python train.py --norm_place="pre" --positions="learned" --qk_norm=true --attn_scale=0.177 --init_std_qkv=0.045 --init_std_up=0.045 --schedule="wsd" --batch_tokens=32768
Each number is 128 + 24 x the weight over its row's rms, rounded and kept within 0 to 255. Layers, rows and columns count from 0. Numbers have three digits each. The size before them is the row's rms in percent of the matrix's.

# layer 8 MLP down (transposed), 896x224, rms 0.169, rows 517-638, columns 112-167
108:092127113100148105113124191165112096122115103139149116112164118143147146113125151135152153156124130133102112152129154076107064107083095091120153108123115153110151127113
105:126118115147138124131188127178144169127117127146121145127113143166108126123126083123133095156136130105133126119108126099125117198114154104137142117134114146093143150147
086:145111108144136111125104097132130137152108152122141164153150129167140114124126144128144124119147073097137106116157119103080149109160131114160135147148137115112101114134
104:128111086154169127160143097144164145128119140151115056120136128115101124129145139115113149121132165148136114154166145099154111103077146126124120127102108121118129157170
100:147107127141079124142153132125103148130124106131081138160103138073110132136106164160115201106118111086166119143119093118117115149137171135129170123116139140090142112089
101:141179147138098116086095146111148126142124137130115094112134097132139078141128067134138162099103131125128106098101092132100096105133151087102134131113132094190160115136
113:113104134173196102089131131143146084117131139113120162161184159124126132146127109138086069149122142117137176126107129135124161139119125171121104141138129125105131101098
090:075150085125122098129143136146142093102110121069130142145102115148109096164122156117090099090145156095124151139100124180100112151173093126095101155130165120147113145129
112:130119119143102144123130136099103131146138115122132146114130097144120131186125173100172150098158141162141118155129152162108144158155109144157098148136151093133120090120
099:095134099123144117147133113115148093155139132153109089122103127146107158130139114138088137132118105127110098129123144101125121104142128146128117140148131105118130108162
095:098082106151118165100132124133111146143144110128135153133113148110164142107113110112126179080103102101161122151139147127155125087141138155106142132150166134119106128059
095:134132138120154162146124176144159137142115103090097139125121133137128073116113063151123084117138094120109118131129112102097128129130145170136111113126182099164159103113
101:136082123111115129146155162135100134106186114167134144122161132100069105127114136104104136109075116049103124141142113158093121058115128177109126109080125134115145091134
096:116099165125110089146119064121085117124116141177139125115142127130133132108111143165103132142124123133139098116121103113122118142153121108088144123172088123131127131112
107:090136111172114146162116153141148154124113158124115111155138132107165136129099141116071094119120189115120135133129134158115129119144140153110132128138109143116192121090
094:102103068164098144143120172112103149148111120123124096153136109148109142134118123140132167111147124167112141126123152086103117172154075115146142165169078138138113132117
091:125136133104129118125096137140121124119114152105167077146131114116197129138127126162133117137147131134123089156102105116145133118134141141109164130144106154111094160180
098:079131129118120140116104079143120163142105123114120118114124153105125116148106169125125105100119162131152093153153103172172133101105132089144150159132123138101113128120
108:129153115150154119130120111126154122101097142118156156109137119109107108114157105108083122170141149148129126143129119116123109097150118152159177165131140130120103128098
107:116116146111139121112128121129127105119147160125133115153131074096187133126149140150150172102132153063133109153109118143112110126148131132079087148077131150144115108123
092:126144132140138143141132125156156171098150112178138136096162163097098118176168119147145134130094121159118148156116102101099132121100119153151145125122103153137103167103
104:133164088180125142169132154091135134087147129123123113081121150154146132135141125111101136095138093156086141187153099128170141148162113152116100083126103134119090125125
088:173133145093135081132130137152102150101119169129151094107085092135155115136124138091154146119112136097125082139084144157169129121108112157110158134121115152151129110104
110:152093115098153114094117137150128111137119097164147133143171121162154133113135127169137127082175150096126114108115164118126112100112135097141105106101129129108104117101
107:124120136125105131148146154165126106108148134133129148097123101152126112142153090123114174106148110096117134154151127150159100042118128145158158132140185102194154137136
097:153114113093112147113102110089102135138139091136150149106111152126132154168129145102164132111162116134112138125118111150134111175160133092103108116163080108143144120134
092:148152150174143145145105116150135143146149171159118118143130135177115121093077148106124107152129155147155149135155134134100140115123099082091160101143151145135123175142
101:136100133151103110152102106125155120151121165135129119172103127154119147157075115126102156145089103106146191157126131144123155152131132113116148179130155123141152110144
104:149130134150119095149122146146118166148132117146150114094139118116128108117124127108112127094141081121152130124110132119145081134140165094099126114106098115130128137150
097:118100124084101123105147183129130172102112129122125137102077124111126125121160130169139168160112161102105125108129100165119167130116172091126138141109137121104174182147
093:134119183156130140117100105150109131145133091173118100098169090153120091166133137142123126139118153124115094162151146115145164124129128120115116089145124128127132127098
102:137136165112110084116179125084105087151139138125145135109156139185121117134154146131142112104118158114078118173098167090116121132147121112109124147128117120127105164148
108:096119117154193151095153152158159116186104164170116133150137140112124117141150106097123111148096160114156144151130110127139137148158130155141166136104135106139131144143
107:144107135100139154163152117118141144135169127122174143149142076160121144137163168087157126069124102107126144144122131137134112137144144149112129148088108167125131072146
100:157127129113137115131136164106139158137124108119141103121120110101159145161107114131180150114089103120132173099140136104129125153108158135144130109146135145112089108158
095:145115131157129142160133121149135135128115117134150146130133108116124115124153178128098106138133103090167079126117086130078113133158169089089072132146108133117164096116
099:090155168146146124108144153105119162097138127139145121145127137145081129109169160114116114104163121159114094100106107168164150141140132125119176162170116144105063094098
095:144064141136117117132127113084150111122094133076148101138142157152171121132165156085143120098164102106134120123161161129128162146117166117135146135089077112098107164149
097:145115136155133131131115158149117067101130141149165093124158095124106133152090130134119122106088171131114134081160172103125154089154150151113114112125136143167135116144
101:148098174125098146159105116107115149145097120079107145115139165131122127163111113129139141119134094170100172123108161126097121145101107084159073130123143114130139113097
099:147121103101103106135133096121100132122136116103137135133122109091135135154096122159107185139150153093157128115106125135097151174138161129144188130098129098169154125144
103:159155132162118087079123119130076119144115081111122120150159102158144125107108159102094110136117110154110066108110161144086119168116181122093128135156110101113145112138
098:138065168083095146118137172144107132080154147143116133130123122146079161143118083087138117181114192091118096099126116124112108084085099132122098137141099142141126130149
094:103104170057163156076119156165109118142091103151120125095149116128097161109148100117107123105146124155128111107102144152146097125125155163073116085135097090128175117084
104:161150098175110140141150142149103118154096130130139060098141140127117170135146145089106117131118112157124123102131158165095098139140144088108107102156124157099157114066
091:073120106148103139131131090137121122160119120096128101108123147162150118127157175149129116146100106108103123122153048119103140124146136128141127093136195104106117097103
107:157093142145155124094133140143080122119137138066113114098090138181112104173109132112128081134151131096137177154108108091141170113107141140187154135111138119147137160123
107:105079108115154132152113119152116088067096108172109132086119144114114166150135125113138135125094147129176099123179168106120092118101148154125135126144118150128148201109
093:173137126112134177129152144156133106127119146125119141155125098156133138127137098103079072165121088129109128126132167134075107134133127114126120115089130156099147156107
110:105185140134101139116070121158120118118101138111136122153127123127138127121137139152127118171122161112116139111126113079145169119137169120136112127137113120080082116137
101:122109124110114134136096149109137114151179115142077149118137117133138106155134137094102094067149129130150141169141108126121125123125148136118151135147115157157152149108
087:135123100098149139148133125127142146135079105144148120111084132161155112120109111154157079114128140121162089161147152134132131077112106106070093129126132121059088151121
098:123100098112103087103161125174115175124097144137162166173130093125148132113155121115120082133155129136110145108098129144118142110078113085152096108116157087149068121116
107:115144123126137129126102100134154163115175124145130112143154116160142132153139143126151089120103108106141084118157108123147166120119167116109071143073128108142145135129
109:092122120140135107118107143129116131120107138144149143063146147115122124088124129138123111114144113151105141148115156151148138083133105149136098103151161152112104107155
094:098117150117141156165167109164085114120127110137167118138119134127117089086080163127091128098129109116112128099136087124085191132085134134155118126161129118156153142115
100:127142120145135170113135130151088130125131152148090120160154157107103126121154086140136170107134102102169080122112123136162107145133099133112115119105129149097108095077
103:092126136167115143129142155118126088110134135123141138099126160161123073142167128111110153124138102140147142149157129150090119122127111092143151132123093106128145114057
101:142129125097109124205161107135114163113111103123100113167139138127105126097136156179149118152126082167129119121099136186155145137162151122134131123140121128120142130145
102:121150104086134163125119164103119135148152085118177081103110150115147129108111095147092108096107117132112133135125148109149123102087115138150121142097116137136179129154
094:161105104112167097128125081155124143115161104104132106115139104102125125159124147111112123102135111154126069137134139152127125112144147115137108156153090116120137098129
107:116143140132150140144144106142128098114167135153158107111140129095120149127095107142100228138149136191161104161158097143159164141125164137111115132117147152158137103144
100:110106118105128130157099159142126128171205096137164164147127135122155137172128128148147102079087081103097113120138121165100112150140123124138171060118132114071123149133
101:149123167123070134155123113131133161114133193068159104109170166138119125118113151147115095127120113110117136119139158139127148143126064126119116122195160158087106146121
099:140157137108089139138104096117134118141160103166149105093124150111109095114127175150138163135132134072111102110105166186082170164114170148150153115162132116154154146168
093:154104166141154106144111126139095096137134158130126098123103108114153126163132100145142114092166102172118091162126111125115117116150123138160187084158103116096111169154
096:156133107136103133098136170164106085098152127109154108144123065113131083136155125102119131118150141113124105148124136097146122105123122124140134123157128132090128132130
092:170102158148141068138162152155149114142124110095141131112078150159115103156120157116102153134121112120092129085155112104132123109112125141091143122146123126118153104140
094:117120157124140166117118121152120156167139084155095112138089148145131051117146130146105138122153093113132116144103151097104127110162136148191133090159105148120134120133
093:132148113103077096110142096112111113098119142105081118156099110160097175115107077182133100156146116114141136124146152118169113165082133128090143147109139163175116117166
094:152159075158159118152111137110156107110150121090111142112118084089148116146111107077100114152123115133116112106085124116122099121170117177133104102115119118166110108146
088:127121125143109152095145160138115144109102161164116105115069135136149179117149087105081091107081155155136119107102135121146088141128092103161108119129107190147150135129
094:130121115144147140152143130102117095121113179098152132120115100108104139118114114136117076121135124167164163122129111159130132117166144133178095101139159142138125136108
104:119127131128146101154141139105106151175146117132150081140152103093166106161117146133123157141147141124133067097091130142097112101092112145146134149096166159125151127120
096:087145112109100102171157095132154133092116168079066157115101111117139118114116123154158104098155118153111121078168102119131153103080153139129109150082114138078108143107
095:118147138090155143144104133120113145180120110160141135078125147116151115118127113142133151130116163133115123131104068164131125165104129116117153140103128098146103136144
101:124101146179109121115086155106087118122135147152125101147102118137128126122127164131128122155122089127163103129142069127099114160108113128165139132127181133103153133125
094:140089145115120106104094118149154177113099146108093114096073113112124110127151115111116133177122134134147149094140131103120116133109118133122172140125129077110172169150
096:103146107127144155130155079122109141120173144095133134148148140149103123173123099090164151119099106156120128102164104102137124125121162137120110151127113079148142102114
099:116120125118127126144152158130118138106126101118142100135113090069084113121139133117122158115121126159108095149101172132150118119114103148074130160122123163130104086125
102:110127127197088168151108158145130143114130066117112126135129124133122102113153088124137191137101125162148170122101112121114116121151154119143118125125113153152103119114
094:132121120101109110112158133119167121129161149107157122142138121132094115134144052144091161104084134146143181156137096161149097116099145127173133157168122127114132155139
105:128157133102127089145170168117143170098117116124147126113157212125152108096166090143099128122152148111173151121108097119088087147112144149128117154136100120133139106128
106:140148117165103089125144077148102152101159140128134149144137162118091109137179152131179134095149123143136092118142156118115125078158151077149118102147151109074100148121
095:163143096140158097184132170118138090154160101164081131127156176117105115113147160144159158110131091145155087163106160139165086120124111116143167130063141139097133134139
099:078105130138115125132125110179143144107106105141144117105097124089105177115152114118135148104059108111112133140149144146102156132146142138130122118099091131092133104125
110:098075134111111149112156111132111112174099115141109147132124100105121133126140131146138136139112134128146115116120110126130142128108066084122160117117082146094072161167
101:146133092145126141138145182106129114117112166114102074118092146129156145169125197146152096131113108130115133088117112143150114146134103142147095121110167105151143113145
102:130168112132132086085137149158118097080148097116124132118136125113107127111151119092154125109113122158121143123139090153126146175152114120138140111104154131112112179125
100:115160122114139142143122145141121121136086067094148147150128138100098101077137136117137115115152138163134123096110103103140133163101186107107108148127110115085121086166
089:206145110119134111100114166123097137157118134143148156126123135077118107120098183096093118110137130124129120102151124131119116105126157134106118103143124115097106174120
105:144132134144124126125149132106100130124133047144076143138084110133117129117114104108111153145120097165077116173188080136102122134100125073146141108138099138111094120141
104:133124167179112083104149156095118142113132147135127170130141138101148103119126109125122106105093104149087108077148147123115115112077116121124173098080152140142158175126
096:156106117140155115116112094120133143113140101117120118123150136159112089156113126100106123139149138112140125109169172138130125126131145139155132182116081168157110097166
089:137114108135144100144109126130140090103085072149112121113143072152145093147112084106128145178133097122115104151130081132125176143087117121088127191154121093148116150121
090:122147108170151140085114136125152115142101112155148186131149176083119111142098129135148115160151163123116099147084112139103178093131157112144095094106130153107112106125
089:095124164096180124118127139174127120105091101133108117164141136168136145092129106134105152159106118127157135165181134162146147116143118133137136120142154147101131102097
112:104086109145079118189131093162107089109159109124174129083091103133096115092128062142141136119119136115127087086135126130143144197170086134105126125150134126099136143115
111:182120172131138111118136173100132141116148152131114135139140138162132104158127136154179094175115159176134142139149072131125163131099123176179137126095137109168110134142
113:089156120145129111090121085075148141132120141077135114110158149119113134145138106127133148116104155120150118158140160117098127132093117121123149185116171112156121138176
100:148135116135153072093106152119131089136145076140093130133129145119159163118155125104151127095104086118189095087095108118134120117120137142145162145172130143106163164115
096:107132153165097114118143082098139151110137169114122132093145117093152123125112129116141146157142153125119086132161129160128130093164120133186104095139169112147126127146
101:142113107110113154131123114140112123116160190128127131088119168140104130134077151154115154164170074111127112148103134091147138095109112114102139093146121133137125101114
105:110138100138129131081139122108117084102105178155132133106131179178087135089146139117145117129117147122112116140128138118123152153136168147098143128126136130145110124152
106:143177124132149159120131090164143123125099090135127151140169111123148050173128132125123123115174147135150127159099098117098141130104134117112138144127133096079128144096
095:085132129143105101090156115115110148111121110126099137112139121114126117141138106119115157135130140145117123106109090144101102149113111149088121113151076120132090130092
101:115141141087154135114134183127108092132145116158105147105138132151157097130126111155166124090139112095169147109138114130155129188148138162153088137194149126114157166122
106:117192114112145150135135158100093091159103123087115126108176117095121113176177174115092104146090130102143117116122130137161155155141126122116118173078147125138147143143
100:125112119101119117146144185145140098108156115173113127141159145116159134079114138129120159133143113066134107152169137105120091112140147115104095091132167125075114135120
099:145132135098152124157108133110153180152118109138120118109109152126140152134131107123140141179144161125204105142083114127135077134119131136115142152161122160078151129106
095:091125138194135169120109089140123127101166147115084114132116104087145121117114110121118178142133110153108099106098124115121079136143164110101120132124090108102120129131
101:167145082102115109119149071078108159140137119096118095119149108108143164116135142144129164127141166118140131154146192101104157120122118078130150107142117136141126111128
100:154089123150103121164105100161098146126069158150060168122137145130065166151130171159177159167143139161158149124158137158128115141174115130104104167099135134144107095113
104:108147121117142164109111149090184148119098129089144131127138141173104110166094104126134126116095121130133167097109133070131109097098133115115072060112150098144149121124
107:150127102115120064127161116118123139154098137121119151114094167125126136129103106096142158148179131188144089097125118129113131149162134118112124148111127131143136145129
106:132117096126162119132099160145158145184126141117117135103141137141122109121156090132146102114146099151111133159182173106103120110128116106169157123102136183160129077173
104:107142155102176121123166126133138153153121114131109153127141136160118118127119145129127121154103151118146142103099138130117090118088114123142118153137132143183161151155
102:053184133109096126140152124118136073114101111164115161134131121133131135132120117120106132151173127140141150157084133128150105151107154131151134161058139128096136119139
097:157149123107095123078141163140161138135126099137147147158147132148088105140123092158120147130166082126160120156145139157139100104106111146075165125151118089106142115171
099:135068157107176103149120132136128176105130127152121123089048108150101125138081136136149132123115088139110096148157140126142135149133129108120114143131110149076113103144
105:127128123153154127154115101175119125131075133129147143095125099090138122110079124096155114107179120085104088139166129125155120146126105155117127178089106138111166125112
106:109139100126084122135150128132104102153121150080103127120070188121169151089120166101108109093143097146132114127103134118126120110121156130145121137127099177138128111112
# layer 8 MLP up, 896x224, rms 0.163, rows 518-639, columns 112-167
100:117156113104136117132166116098165089147103128128091096121163125172076145118144142141171076165134094139133144144163141133144131131122143090120158134130114130170119086149
096:167092172114140162147109107113165124126190118082137096122133108144117132110130134105199071133141156135100123108122150122126134193135116150091120115170165102152109092148
101:117119125137133172132127101147140119117099117145115137102164146177127138146120135123179076125112144131153109130097136130123085086107102075091105152142133117127126118069
105:112136093114159133163103103134101112151107158153137090070134083153137130174102135124144190115129136122053135130149128113109134095125108145145152114159174174121123089104
097:102119144145141110121168120165115121136097102114108110102146080175166077132111154129115115139173124110104129157155125136113128089080131140140094126143080167080126153142
115:134098108122146145090100125117083109085115162106112109099132153112094121113129111148164114113139152111182168202182138153123119127102138136092119128116128157126112154079
101:131126109139154102116147114169167125126152114074127115157089141102080107117130103117144140096118145141116104173108117122131141166106133187137143104144138160155116160132
109:136121161131168166137165126130097182166150099152078136130128138130141192106160164146138136141098138162143116122122117128141122140125116137189089136128168127123108096101
093:134127148154132124125099198123112108148116166093130162147100097118078161157131154112105143143145142104143190141125084139135118139107144141130075129154152124113150156117
098:148174143113147140132126146173175125126163139132143106138146147107114108136141148164139138123146153137134136074134097103112132118141121100175086122104106149111136118180
093:104107110147124102143129093115128135094140117107136134142168141125143193131125131082133107117148096144120084130170164128107086139138094109166169139128118099133112088162
099:117112131155133123142121158110093160144142115093125123155167103093121120090160162126158126144082161122126129129133115127109110152137122123124133120108105087097147091114
098:091101084146153118148177111166149083151178159142093145145149125110102121156138084194112117113153103114129118097089140103129135174132155130150101146113126122162130139093
114:115106151110146177132138128123117142155158184116150138139122141151161153109113094108160114122145140128109136136125090127071141112157111145148101133132163191154133116118
100:137157127140103093109119107161157154101163105077150136120141115160135115168133150128071141081138183154121167109137142127113114137125124131154102136108159150167119139155
092:092115156138111095142146124081123124147162126127106151111147160080110109128139164130123158117104133156125156111135140150155132108086124100128136141105161111147125114154
098:121150138122159117104065147124127134084143157086113139127128153113143162153084172144100086121075146127108162096086097185119156107104134113181117123119074107150106117126
099:139116120146165137112124177158105088136144173136113103142128114112121137111093130113132146143128131109165128121163124153154147143132122138153106128147083136156094159159
106:113141107114136099151151115147126136196141140108134114115142124166134135086091135138108158142116149161110177139124146146188143152158146146139146072161157076149122089139
102:141159117091105127136167101122145166145070098155140135106140170125107087126127138159150147129131149138102140150115110170146180077089130157133148118156137130168114131128
096:131097107120147138095171102122105129163153167098108168136103112144111143111167086132141124104152117125125186080098120083100133084129149114153140139134170099169144139148
089:111108141074096169128146107116151126135154125116128107129094134116174138146128126128132106165127166143130127109159161134079087099099136146133131140143119132156112161136
109:183137153099138124152127091149134135153123118093097158103131092132146127151159090123137171137162145117113121131154147138130092126123160152129130133135127095133105093156
106:146130146096129103113157145133122124135137182078121147121144084144098155151142118139140185129063180085117127130179136088135143139117123125118083103147152154132103114170
101:115159114091114110123150137150116124157122134096112137161116121141116113133099118115176146169103137161162114098160109132142154064132106118150146120129153162146131171152
087:118141089137095076171177106159121131144140109131136112144157187138076137121093112111098109144143127130168146088119139166116121152128102106114128085150120150148149142107
108:117145123102162174108150144138147092117159083136115127161137155132137153115102138162107162141147166098150097122117132091134110152064169143117107124151118126124135181167
104:120113131162125151126138129128174150150144102149101172169106149147139125075133142104112148124152121091108176103098122124158141133143138141167148102130144068104138139099
102:182132108142148140133135133190110095122140161169172118114140160101122113152125174131134137121113142148094145124102146120123087117139129108119128068090093143109105169165
095:111137132106145127172140154121112103168141122077165079108099126142122122117155134136148120141111122108121101115106129105144116112121118138127123165173112116106085166126
103:120135081124126117146108104135150154104105138154134098122139138132104114124087112132116123104152113123102108186111108120102123116123117143135132054116112138182087133150
102:137149089162145107114129128098123132098127152106088109089144144129120161162108152119098124141098141147148109151145115136147153148133117129157114103180109134116112094140
097:117111087123156115150142082168108129135106138178117167114143082143110154157146097123121121116141140140153161153119137133129133095139138116139098151138100094131098101087
099:149164165086171144121169168128119098141146131122143146150150095160101123175121093108145112157097109124093120172123152098113149112151098093141151105116154093138121144140
098:097084134152070161163118144108119146137170118149178099123117165167149157099141125116108106142137134113139129122128123151136138130135150089146126113117146123136087173166
103:127166100136111161145117105127170102141149096147079150142140130184129145138147142175107126132121105147067129116094146129094114134096134138146099127135122113080099105116
099:142163145080161114120126088130164136161107113150122147133119133140087095119130139125100126070116136137073120131130111079143145124166061140156156157123118128118093084085
107:148128133113137107120130096114161123093118105129150143126145094139133139138172111105157138091083126093065157164128114110123130085139103125157106177090112148068105117138
099:110124144102144084147120084107157113130159153123131109122139169135155121130122144094130078155115134123103153109146066101113182130119125108134101169126169145104117120065
098:139155125138140125124103158123128108097109133108084179159144147112137142097127144052158131160174142168156151110137110145076095096142135123110073118117110114124076134146
102:114144121143107109144141145128088085123082145082157128120121145129115138125122122079151085173140108174130106145143138172166113115093124098147091128139118143152145098157
096:110128139116131133086127142100118134098153146135155143136134138121122134138178111143127123119113130171119124102118145142097111128166140121123144132150140090158087153129
107:124142146090150133102119139118089090142111102094124139146167112150052148119136127136093170139123121140097101086108127143138142129138139119123125094121129137130115091113
105:155130096146136120108113113142118107115113084121128109115107141125090141147106136142164149133113140097180150162145118097108104115146128107044191124110109106157110152136
098:128165126126116201142152188137076123136138114153132155110118171161162097172158164160096125124134128104105135114102177123113089161125106135158156079132109154119142170159
103:047133112126165147127118137115087130158171141130154171138128141167153111147120095145114132137100153106140154119073105130153101127140135150144157090128157141198124173129
106:071126147128129154157115128121108135146129134124111161155118125142127171122086139133121155145103169148113110127140155129142113132107143136087125106140160120140157107119
101:136155108107108071118130118134122142192152127106151074116120098169120135133116132106138128125138112151098128121141127116118097163097159134092134103148123123161131123127
106:145145094090158104137138152122110141170164142104149130107116137121126122149120129130102082138147099155110143128149142129096132136093035116130153146154116123178150088125
100:095147101075144085144151124150127139140138112127149116116110149140141125101163148121128127127103132134159137153116118171091189146090088110104142096102149158151110103132
097:127160124157139127142154151119137122115130174127150166129157116137098163144148158121054110131117150141132192145139130134110130116168126080162122144107129127197127149133
104:104116140166126124117163134122172087130079143112190136100138102161144106136121129102127155146133165165129139139104113098100119090122136131133091128104166108133090155137
098:105115074109133142129096078129132110157137119120152119164120134144104146154155156174167157164146136094117124095087137108136108154125172171117134087119071140136096169100
102:151127150158130117095136155124071133070136116119118160153117101150138104103105108146138129122136144118128140116143105156189097133127146165129125126132164144117114135106
096:108142139149121081098110112148159118123116137119096123134133138151099160131172119137168105146118124131136120159101137130097107130123148128119134158125162141128124105105
102:147074125176043171135117127111099134130111119134106130136157112154147052119133128167091156121097121130116119128140128144120122099101148150165111110131142135136162117170
104:163156143100083130122144147075111160173132112098144139129177127127136108115100127109149148106096133153148144173137121119098117137121097134159080144147153126153137129132
100:142090134132152212142158134143107130081128157141106121108107169170138091146141109192131114144147136086121142109154120172096133159083140108120082100143108100120125147133
101:157118091148129150112137138148136169145164136172147127177103143092121125186140128131135100125130183151147114133137157109130125152110133161119125102136119132114105144157
092:128143144217105126166173131126122136122097103146111112140166134105128138124108108130126129125150110139180108133133097092147134142137105136137161118106120135148140128132
103:142101113091099099105148078159160109111138138125134101146108127146129122146141131094139142127137130112097112176127154126131166126141094118131151122186149104116125183091
098:081140141125101119129146097165114094132109095110113126079131130108116113125118093110127100148114113158093160146131108175138077090115144117136137139110154127190132157140
098:108087108130108140119107134113133122142126160092149159065106141082142160134130120127094102135085139115134123149164152151123072137123100148119140147139111133092109141107
096:111123162111131133162112079161136116146125161109097088160143156095191119149131119130091127143132179166135105176121113075139146087094113124146154129132134147096112140105
097:128137117098110169142117094134145129140191118153129148104114158143150097146141196168132142111140142107134119113125116122128164128119144133143106149132146113122078099102
098:134135127101116116136133083125103142097154162159125118146093140152178160157167159167149163140065111124102161136123121129128141137146104117104129135084091102175107138139
090:113103131162162148139086116140112156116122119110117104135163092137147117091155103152106106053114144180121118149121140131108203137092128115132117144114149127143122070101
098:127120076124142132140124161091097083094105121129131121083131083138116132135114121126131145114126123135158134119151105106140141087120128092099117159162132119085087140108
098:127138093166172149160137071152138121121108164074104173110155170129156119119156139123139092107134079162056123120148096121102105121101166136151129102102127108110134130139
103:138111167121121128127105130118109119129098160096127139144141152144087131138159127126140109113172173153147106164126077167132126169101121093116135151156212148140144151140
096:152101117106149132172135111155092202141134126133148083089131132119126146158111114144140130139121164179156120074158103064147104107171157122136111161155168139137117125124
104:146120111126128120129103135108166105111109140130139121106104124113083128126142169121153132146164150109099134100132115095084111100150124149134130157128113110115122100167
099:104160146140121100118131108168157096162136147146097104127099105163148156109167151120140160142126128139140119115135110119122129135136161179124154143134129061125130119117
096:119118137131098115196149124093085132111123120074060144133129133130145198116092133154121111101126123168142132085122131194130144119181124120123127106154118154100144111143
095:115167116121138125134118119123172131090187148092106173106096115152123125169095127141095109165144103125144149130142129126143151151117097112128137103139160090143139140106
096:072071143161124190127135126150110080162112097165145159127122104120142132146139092166165164142100148138169158129157118141104116157140107105085152103155128096155120118097
102:121149131172110159100151161128141102125159140136124120065050087130115154144146119164140103129094125151129150160132089096147114159139118133153136097135179119164103101078
102:132120167146102093171097105099096099121128073107082119151159111138112095136145104081100089158129088117132120129104129145147165155106131164137137104116152146128144121111
096:121102149113137128119129101122175085142105150166116113124146141137112094102170149135171129163155130078123118150082159098168123149108108143108138106126149145126116106127
099:123143153142076109148180111151090120145151145100110080081140140125131118138114195148137131123109115156127186159133092145148155116121098099144130116150121118122144100160
101:121145124165180134113118119110090115138119102146125167149172152142140107110159175125165090129171079107140110133123145082092149110098103133144111151123145126143140120111
108:095112120126097128160106151182092095141137157121119157101163152136145145139157129145128156137129121122104126113147165115102074134110137109123126144100105138127170141154
101:150150123117137154169115104173125118169121146133132096125115135146120104097129178114109131151160157110149155143112165068131095119122168126101128105113122156143102124172
092:139094114149097122146123136125115117125142110141130081145143147154136151059152123120120128138133135154160131110090139143152156119059103159169073180122123103134123172150
105:131157131133118100136130119121145113167135177108169137109133134126123118136143094108122092117122152127143098111110134132102098078124126161160105156132119114134151141118
101:150129104109167128123149130102111118109123111125128144155110102104089104149132136122143142122149116114213089137141089110132165096121078169132074144171126105131116134128
100:147132097140138147128156135151164180120160123135130129109139074152088137139091140151132124143127125091070118134143147141107131110114113163166126090091132118132134157114
102:110143124141116203131109105123111141133132140146164158108114132135109129129139151141140154120124186101165101164143079100121132113142140105160133098117173154097142086146
093:123133109118124142134122135192124144121145121149131118093114140095083096146108131165120170101135143144141117121133124143122150139116166171135133087105138167142085141146
090:154121128118144095141144152158123119146120123119108140128141108147150175143122129131143104125074135128136138137124143146144140129135163136162095140179136160136120111124
099:159159126140119117140118153070148121104138115120116131142104107146109118115130081145139113142121128114095150102122173117136134155150101112126142119122173136112119138166
102:101143145158127109107132155116101111164125120104125120134167118121099105156161123088158116134120111137148147107091096097096144140152130117121139080130142116126068109134
095:108146164154124149183088129109109118143143137139102165093106130115153098168117110133132135149074112115118140112076151125108125133147115117095135138195147132116129120115
087:088130123117107116159115181142142119146151141182149140161121102113183148089106140135180117045159143109121162119122138114122108169152140128121164113096129087135151128111
091:108111119106104103138113128153111113133100138161169116160124152105153122103126152099082133116117156169151120167176108125160114093121100102138097124137133131193114124130
097:102173087116107127106125151153134130134124093169124095144136157069094108118144166118116189155146147132152139114200115085130153100114132116137170106140117158151123162175
106:129122144190127130095099147102127113126163115097135097170148112107122142142173134113134134143139176088185106135106106110112117145112161120145115145118135131116122123153
098:101170157131117118112139129143117125162168069125119127152173134105107078142141131128134084086144098087112120146121131108120164149130115161137127112109089118170120145142
104:091123133148166139121168123148101113122125086111110122183108130120149125113091131148158152149105145112159194117160092092101132127118138140164161068124161125154135074146
100:124120120145130103108147113111133139099144137119108117134147148133151150137142088122120099122091135219172142094160086110100100169176149161121147132132125143132094102126
100:105123130122169157123117128128145117128135156171119134128082148122092158142115158099104138122137139112098081138126139133127114134099120170138157097108141118125136141110
105:104149162104137138159144191114120148124111077163139109167128146130129164122125133108128123141141187159109129122160156144127153138123124120116114142188108127122095134132
107:130086118109148054140110145109129119115176141126150129138087120146100097136128119125159184132116167137153143147112095118104142120131141112124126137133171116129106118115
106:118127092137114092113116110140132125102123082158158149112148095135112117116171155138127141111103132093090119095133085132142113128104120152105130112116123113139136131142
097:122113107122134164131148157096184124157112131110122112102088098134143176153129142118149209117118125067118114118120140124087123172160095138118089182156135144099130114105
104:126080107108103145143137076133132154155095106132110113093175145114106150082136098166117140129158137126110151141129141114106160115120164127135080088079139096095132147116
106:080138096125074146088119132119109129135132150083165141113122113130135100127160091139158183134131177138119160139129131130130085107145178162109130110158179104124126181133
100:133147115147156118117151112120097141164136148121122083110116163136143136084127115127139122158142136154159119099096111128128123134108108109113164125149104150147107115110
099:107150095132145142111164101146085121133113130113123131127125121121119094120141116131150149105105116130100103152119132121095130157111141102149140120114155097120114178100
104:109171158088111120141146139151121138143104126132124093171130123167086089123167184174136144184115100065109136128159136124090151130152104102079121128160164139141118117153
101:112136143127102125138127124157123166099111132157119162159105111089102114150188139155129132134156138126144161138146114149134123102145142177107124111128109164094102092148
107:121115128151135143148103140113136137145153112134119138108109137134135149126156112155135098135128130081114161152127142073108120143101139142151101110116143112147158142131
103:144139107111133103163118177158111120127123135098153131109108148130131156125141140161144122122123112080143084110150139120077121102123114129088135072152139132115121093121
100:142159148121112096114156139086051109144103113130135112124150091105138110173168116136125159126081158146167139147140149116182157154147118161124109161122098143087101116146
104:120110122144138138111163159182103113101099099117104104172122157162121159165158137157148128120119143115150116113095148171091146085107134140135130131160109076141116128087
098:139101170144119118115152127133149106129142159083126064163132125144141114140100170102152128097128112131144110141134124131163107142112112121147150088131194155141137152152
101:150132110097106135136180097148135139101106161094166120129126127150133137174108135145126116125139137167125131131104120096110162118104093152164142099059172095134120119054
098:097142121151149126127126124133107106133158080147122116123113169131128124145109085118108105149097134133115123131096140127118139093158082126126129125146138120167088122114
106:109150129148135170128140124170127160104098131126108133144135135134121132138123159123081151120129131121111106092148148128085136211127142151125147149110139176107116160145
096:134128144176128138094122152188126146177146141081101111115151095139107100103134153116147144086127133116080155075158128147160151135070137123112134095139148153146172091121
105:114122133158112082121152138115128139184101103123151120154115150120077098176140133163156178106097090121161108155147134147118121141123076191131110134104156129133143143129
107:131127123114116117102121120153134123153158154142136146145158163152131190145120102152131147155084105140199108121109122135139166121119155150123144129124151149130130151092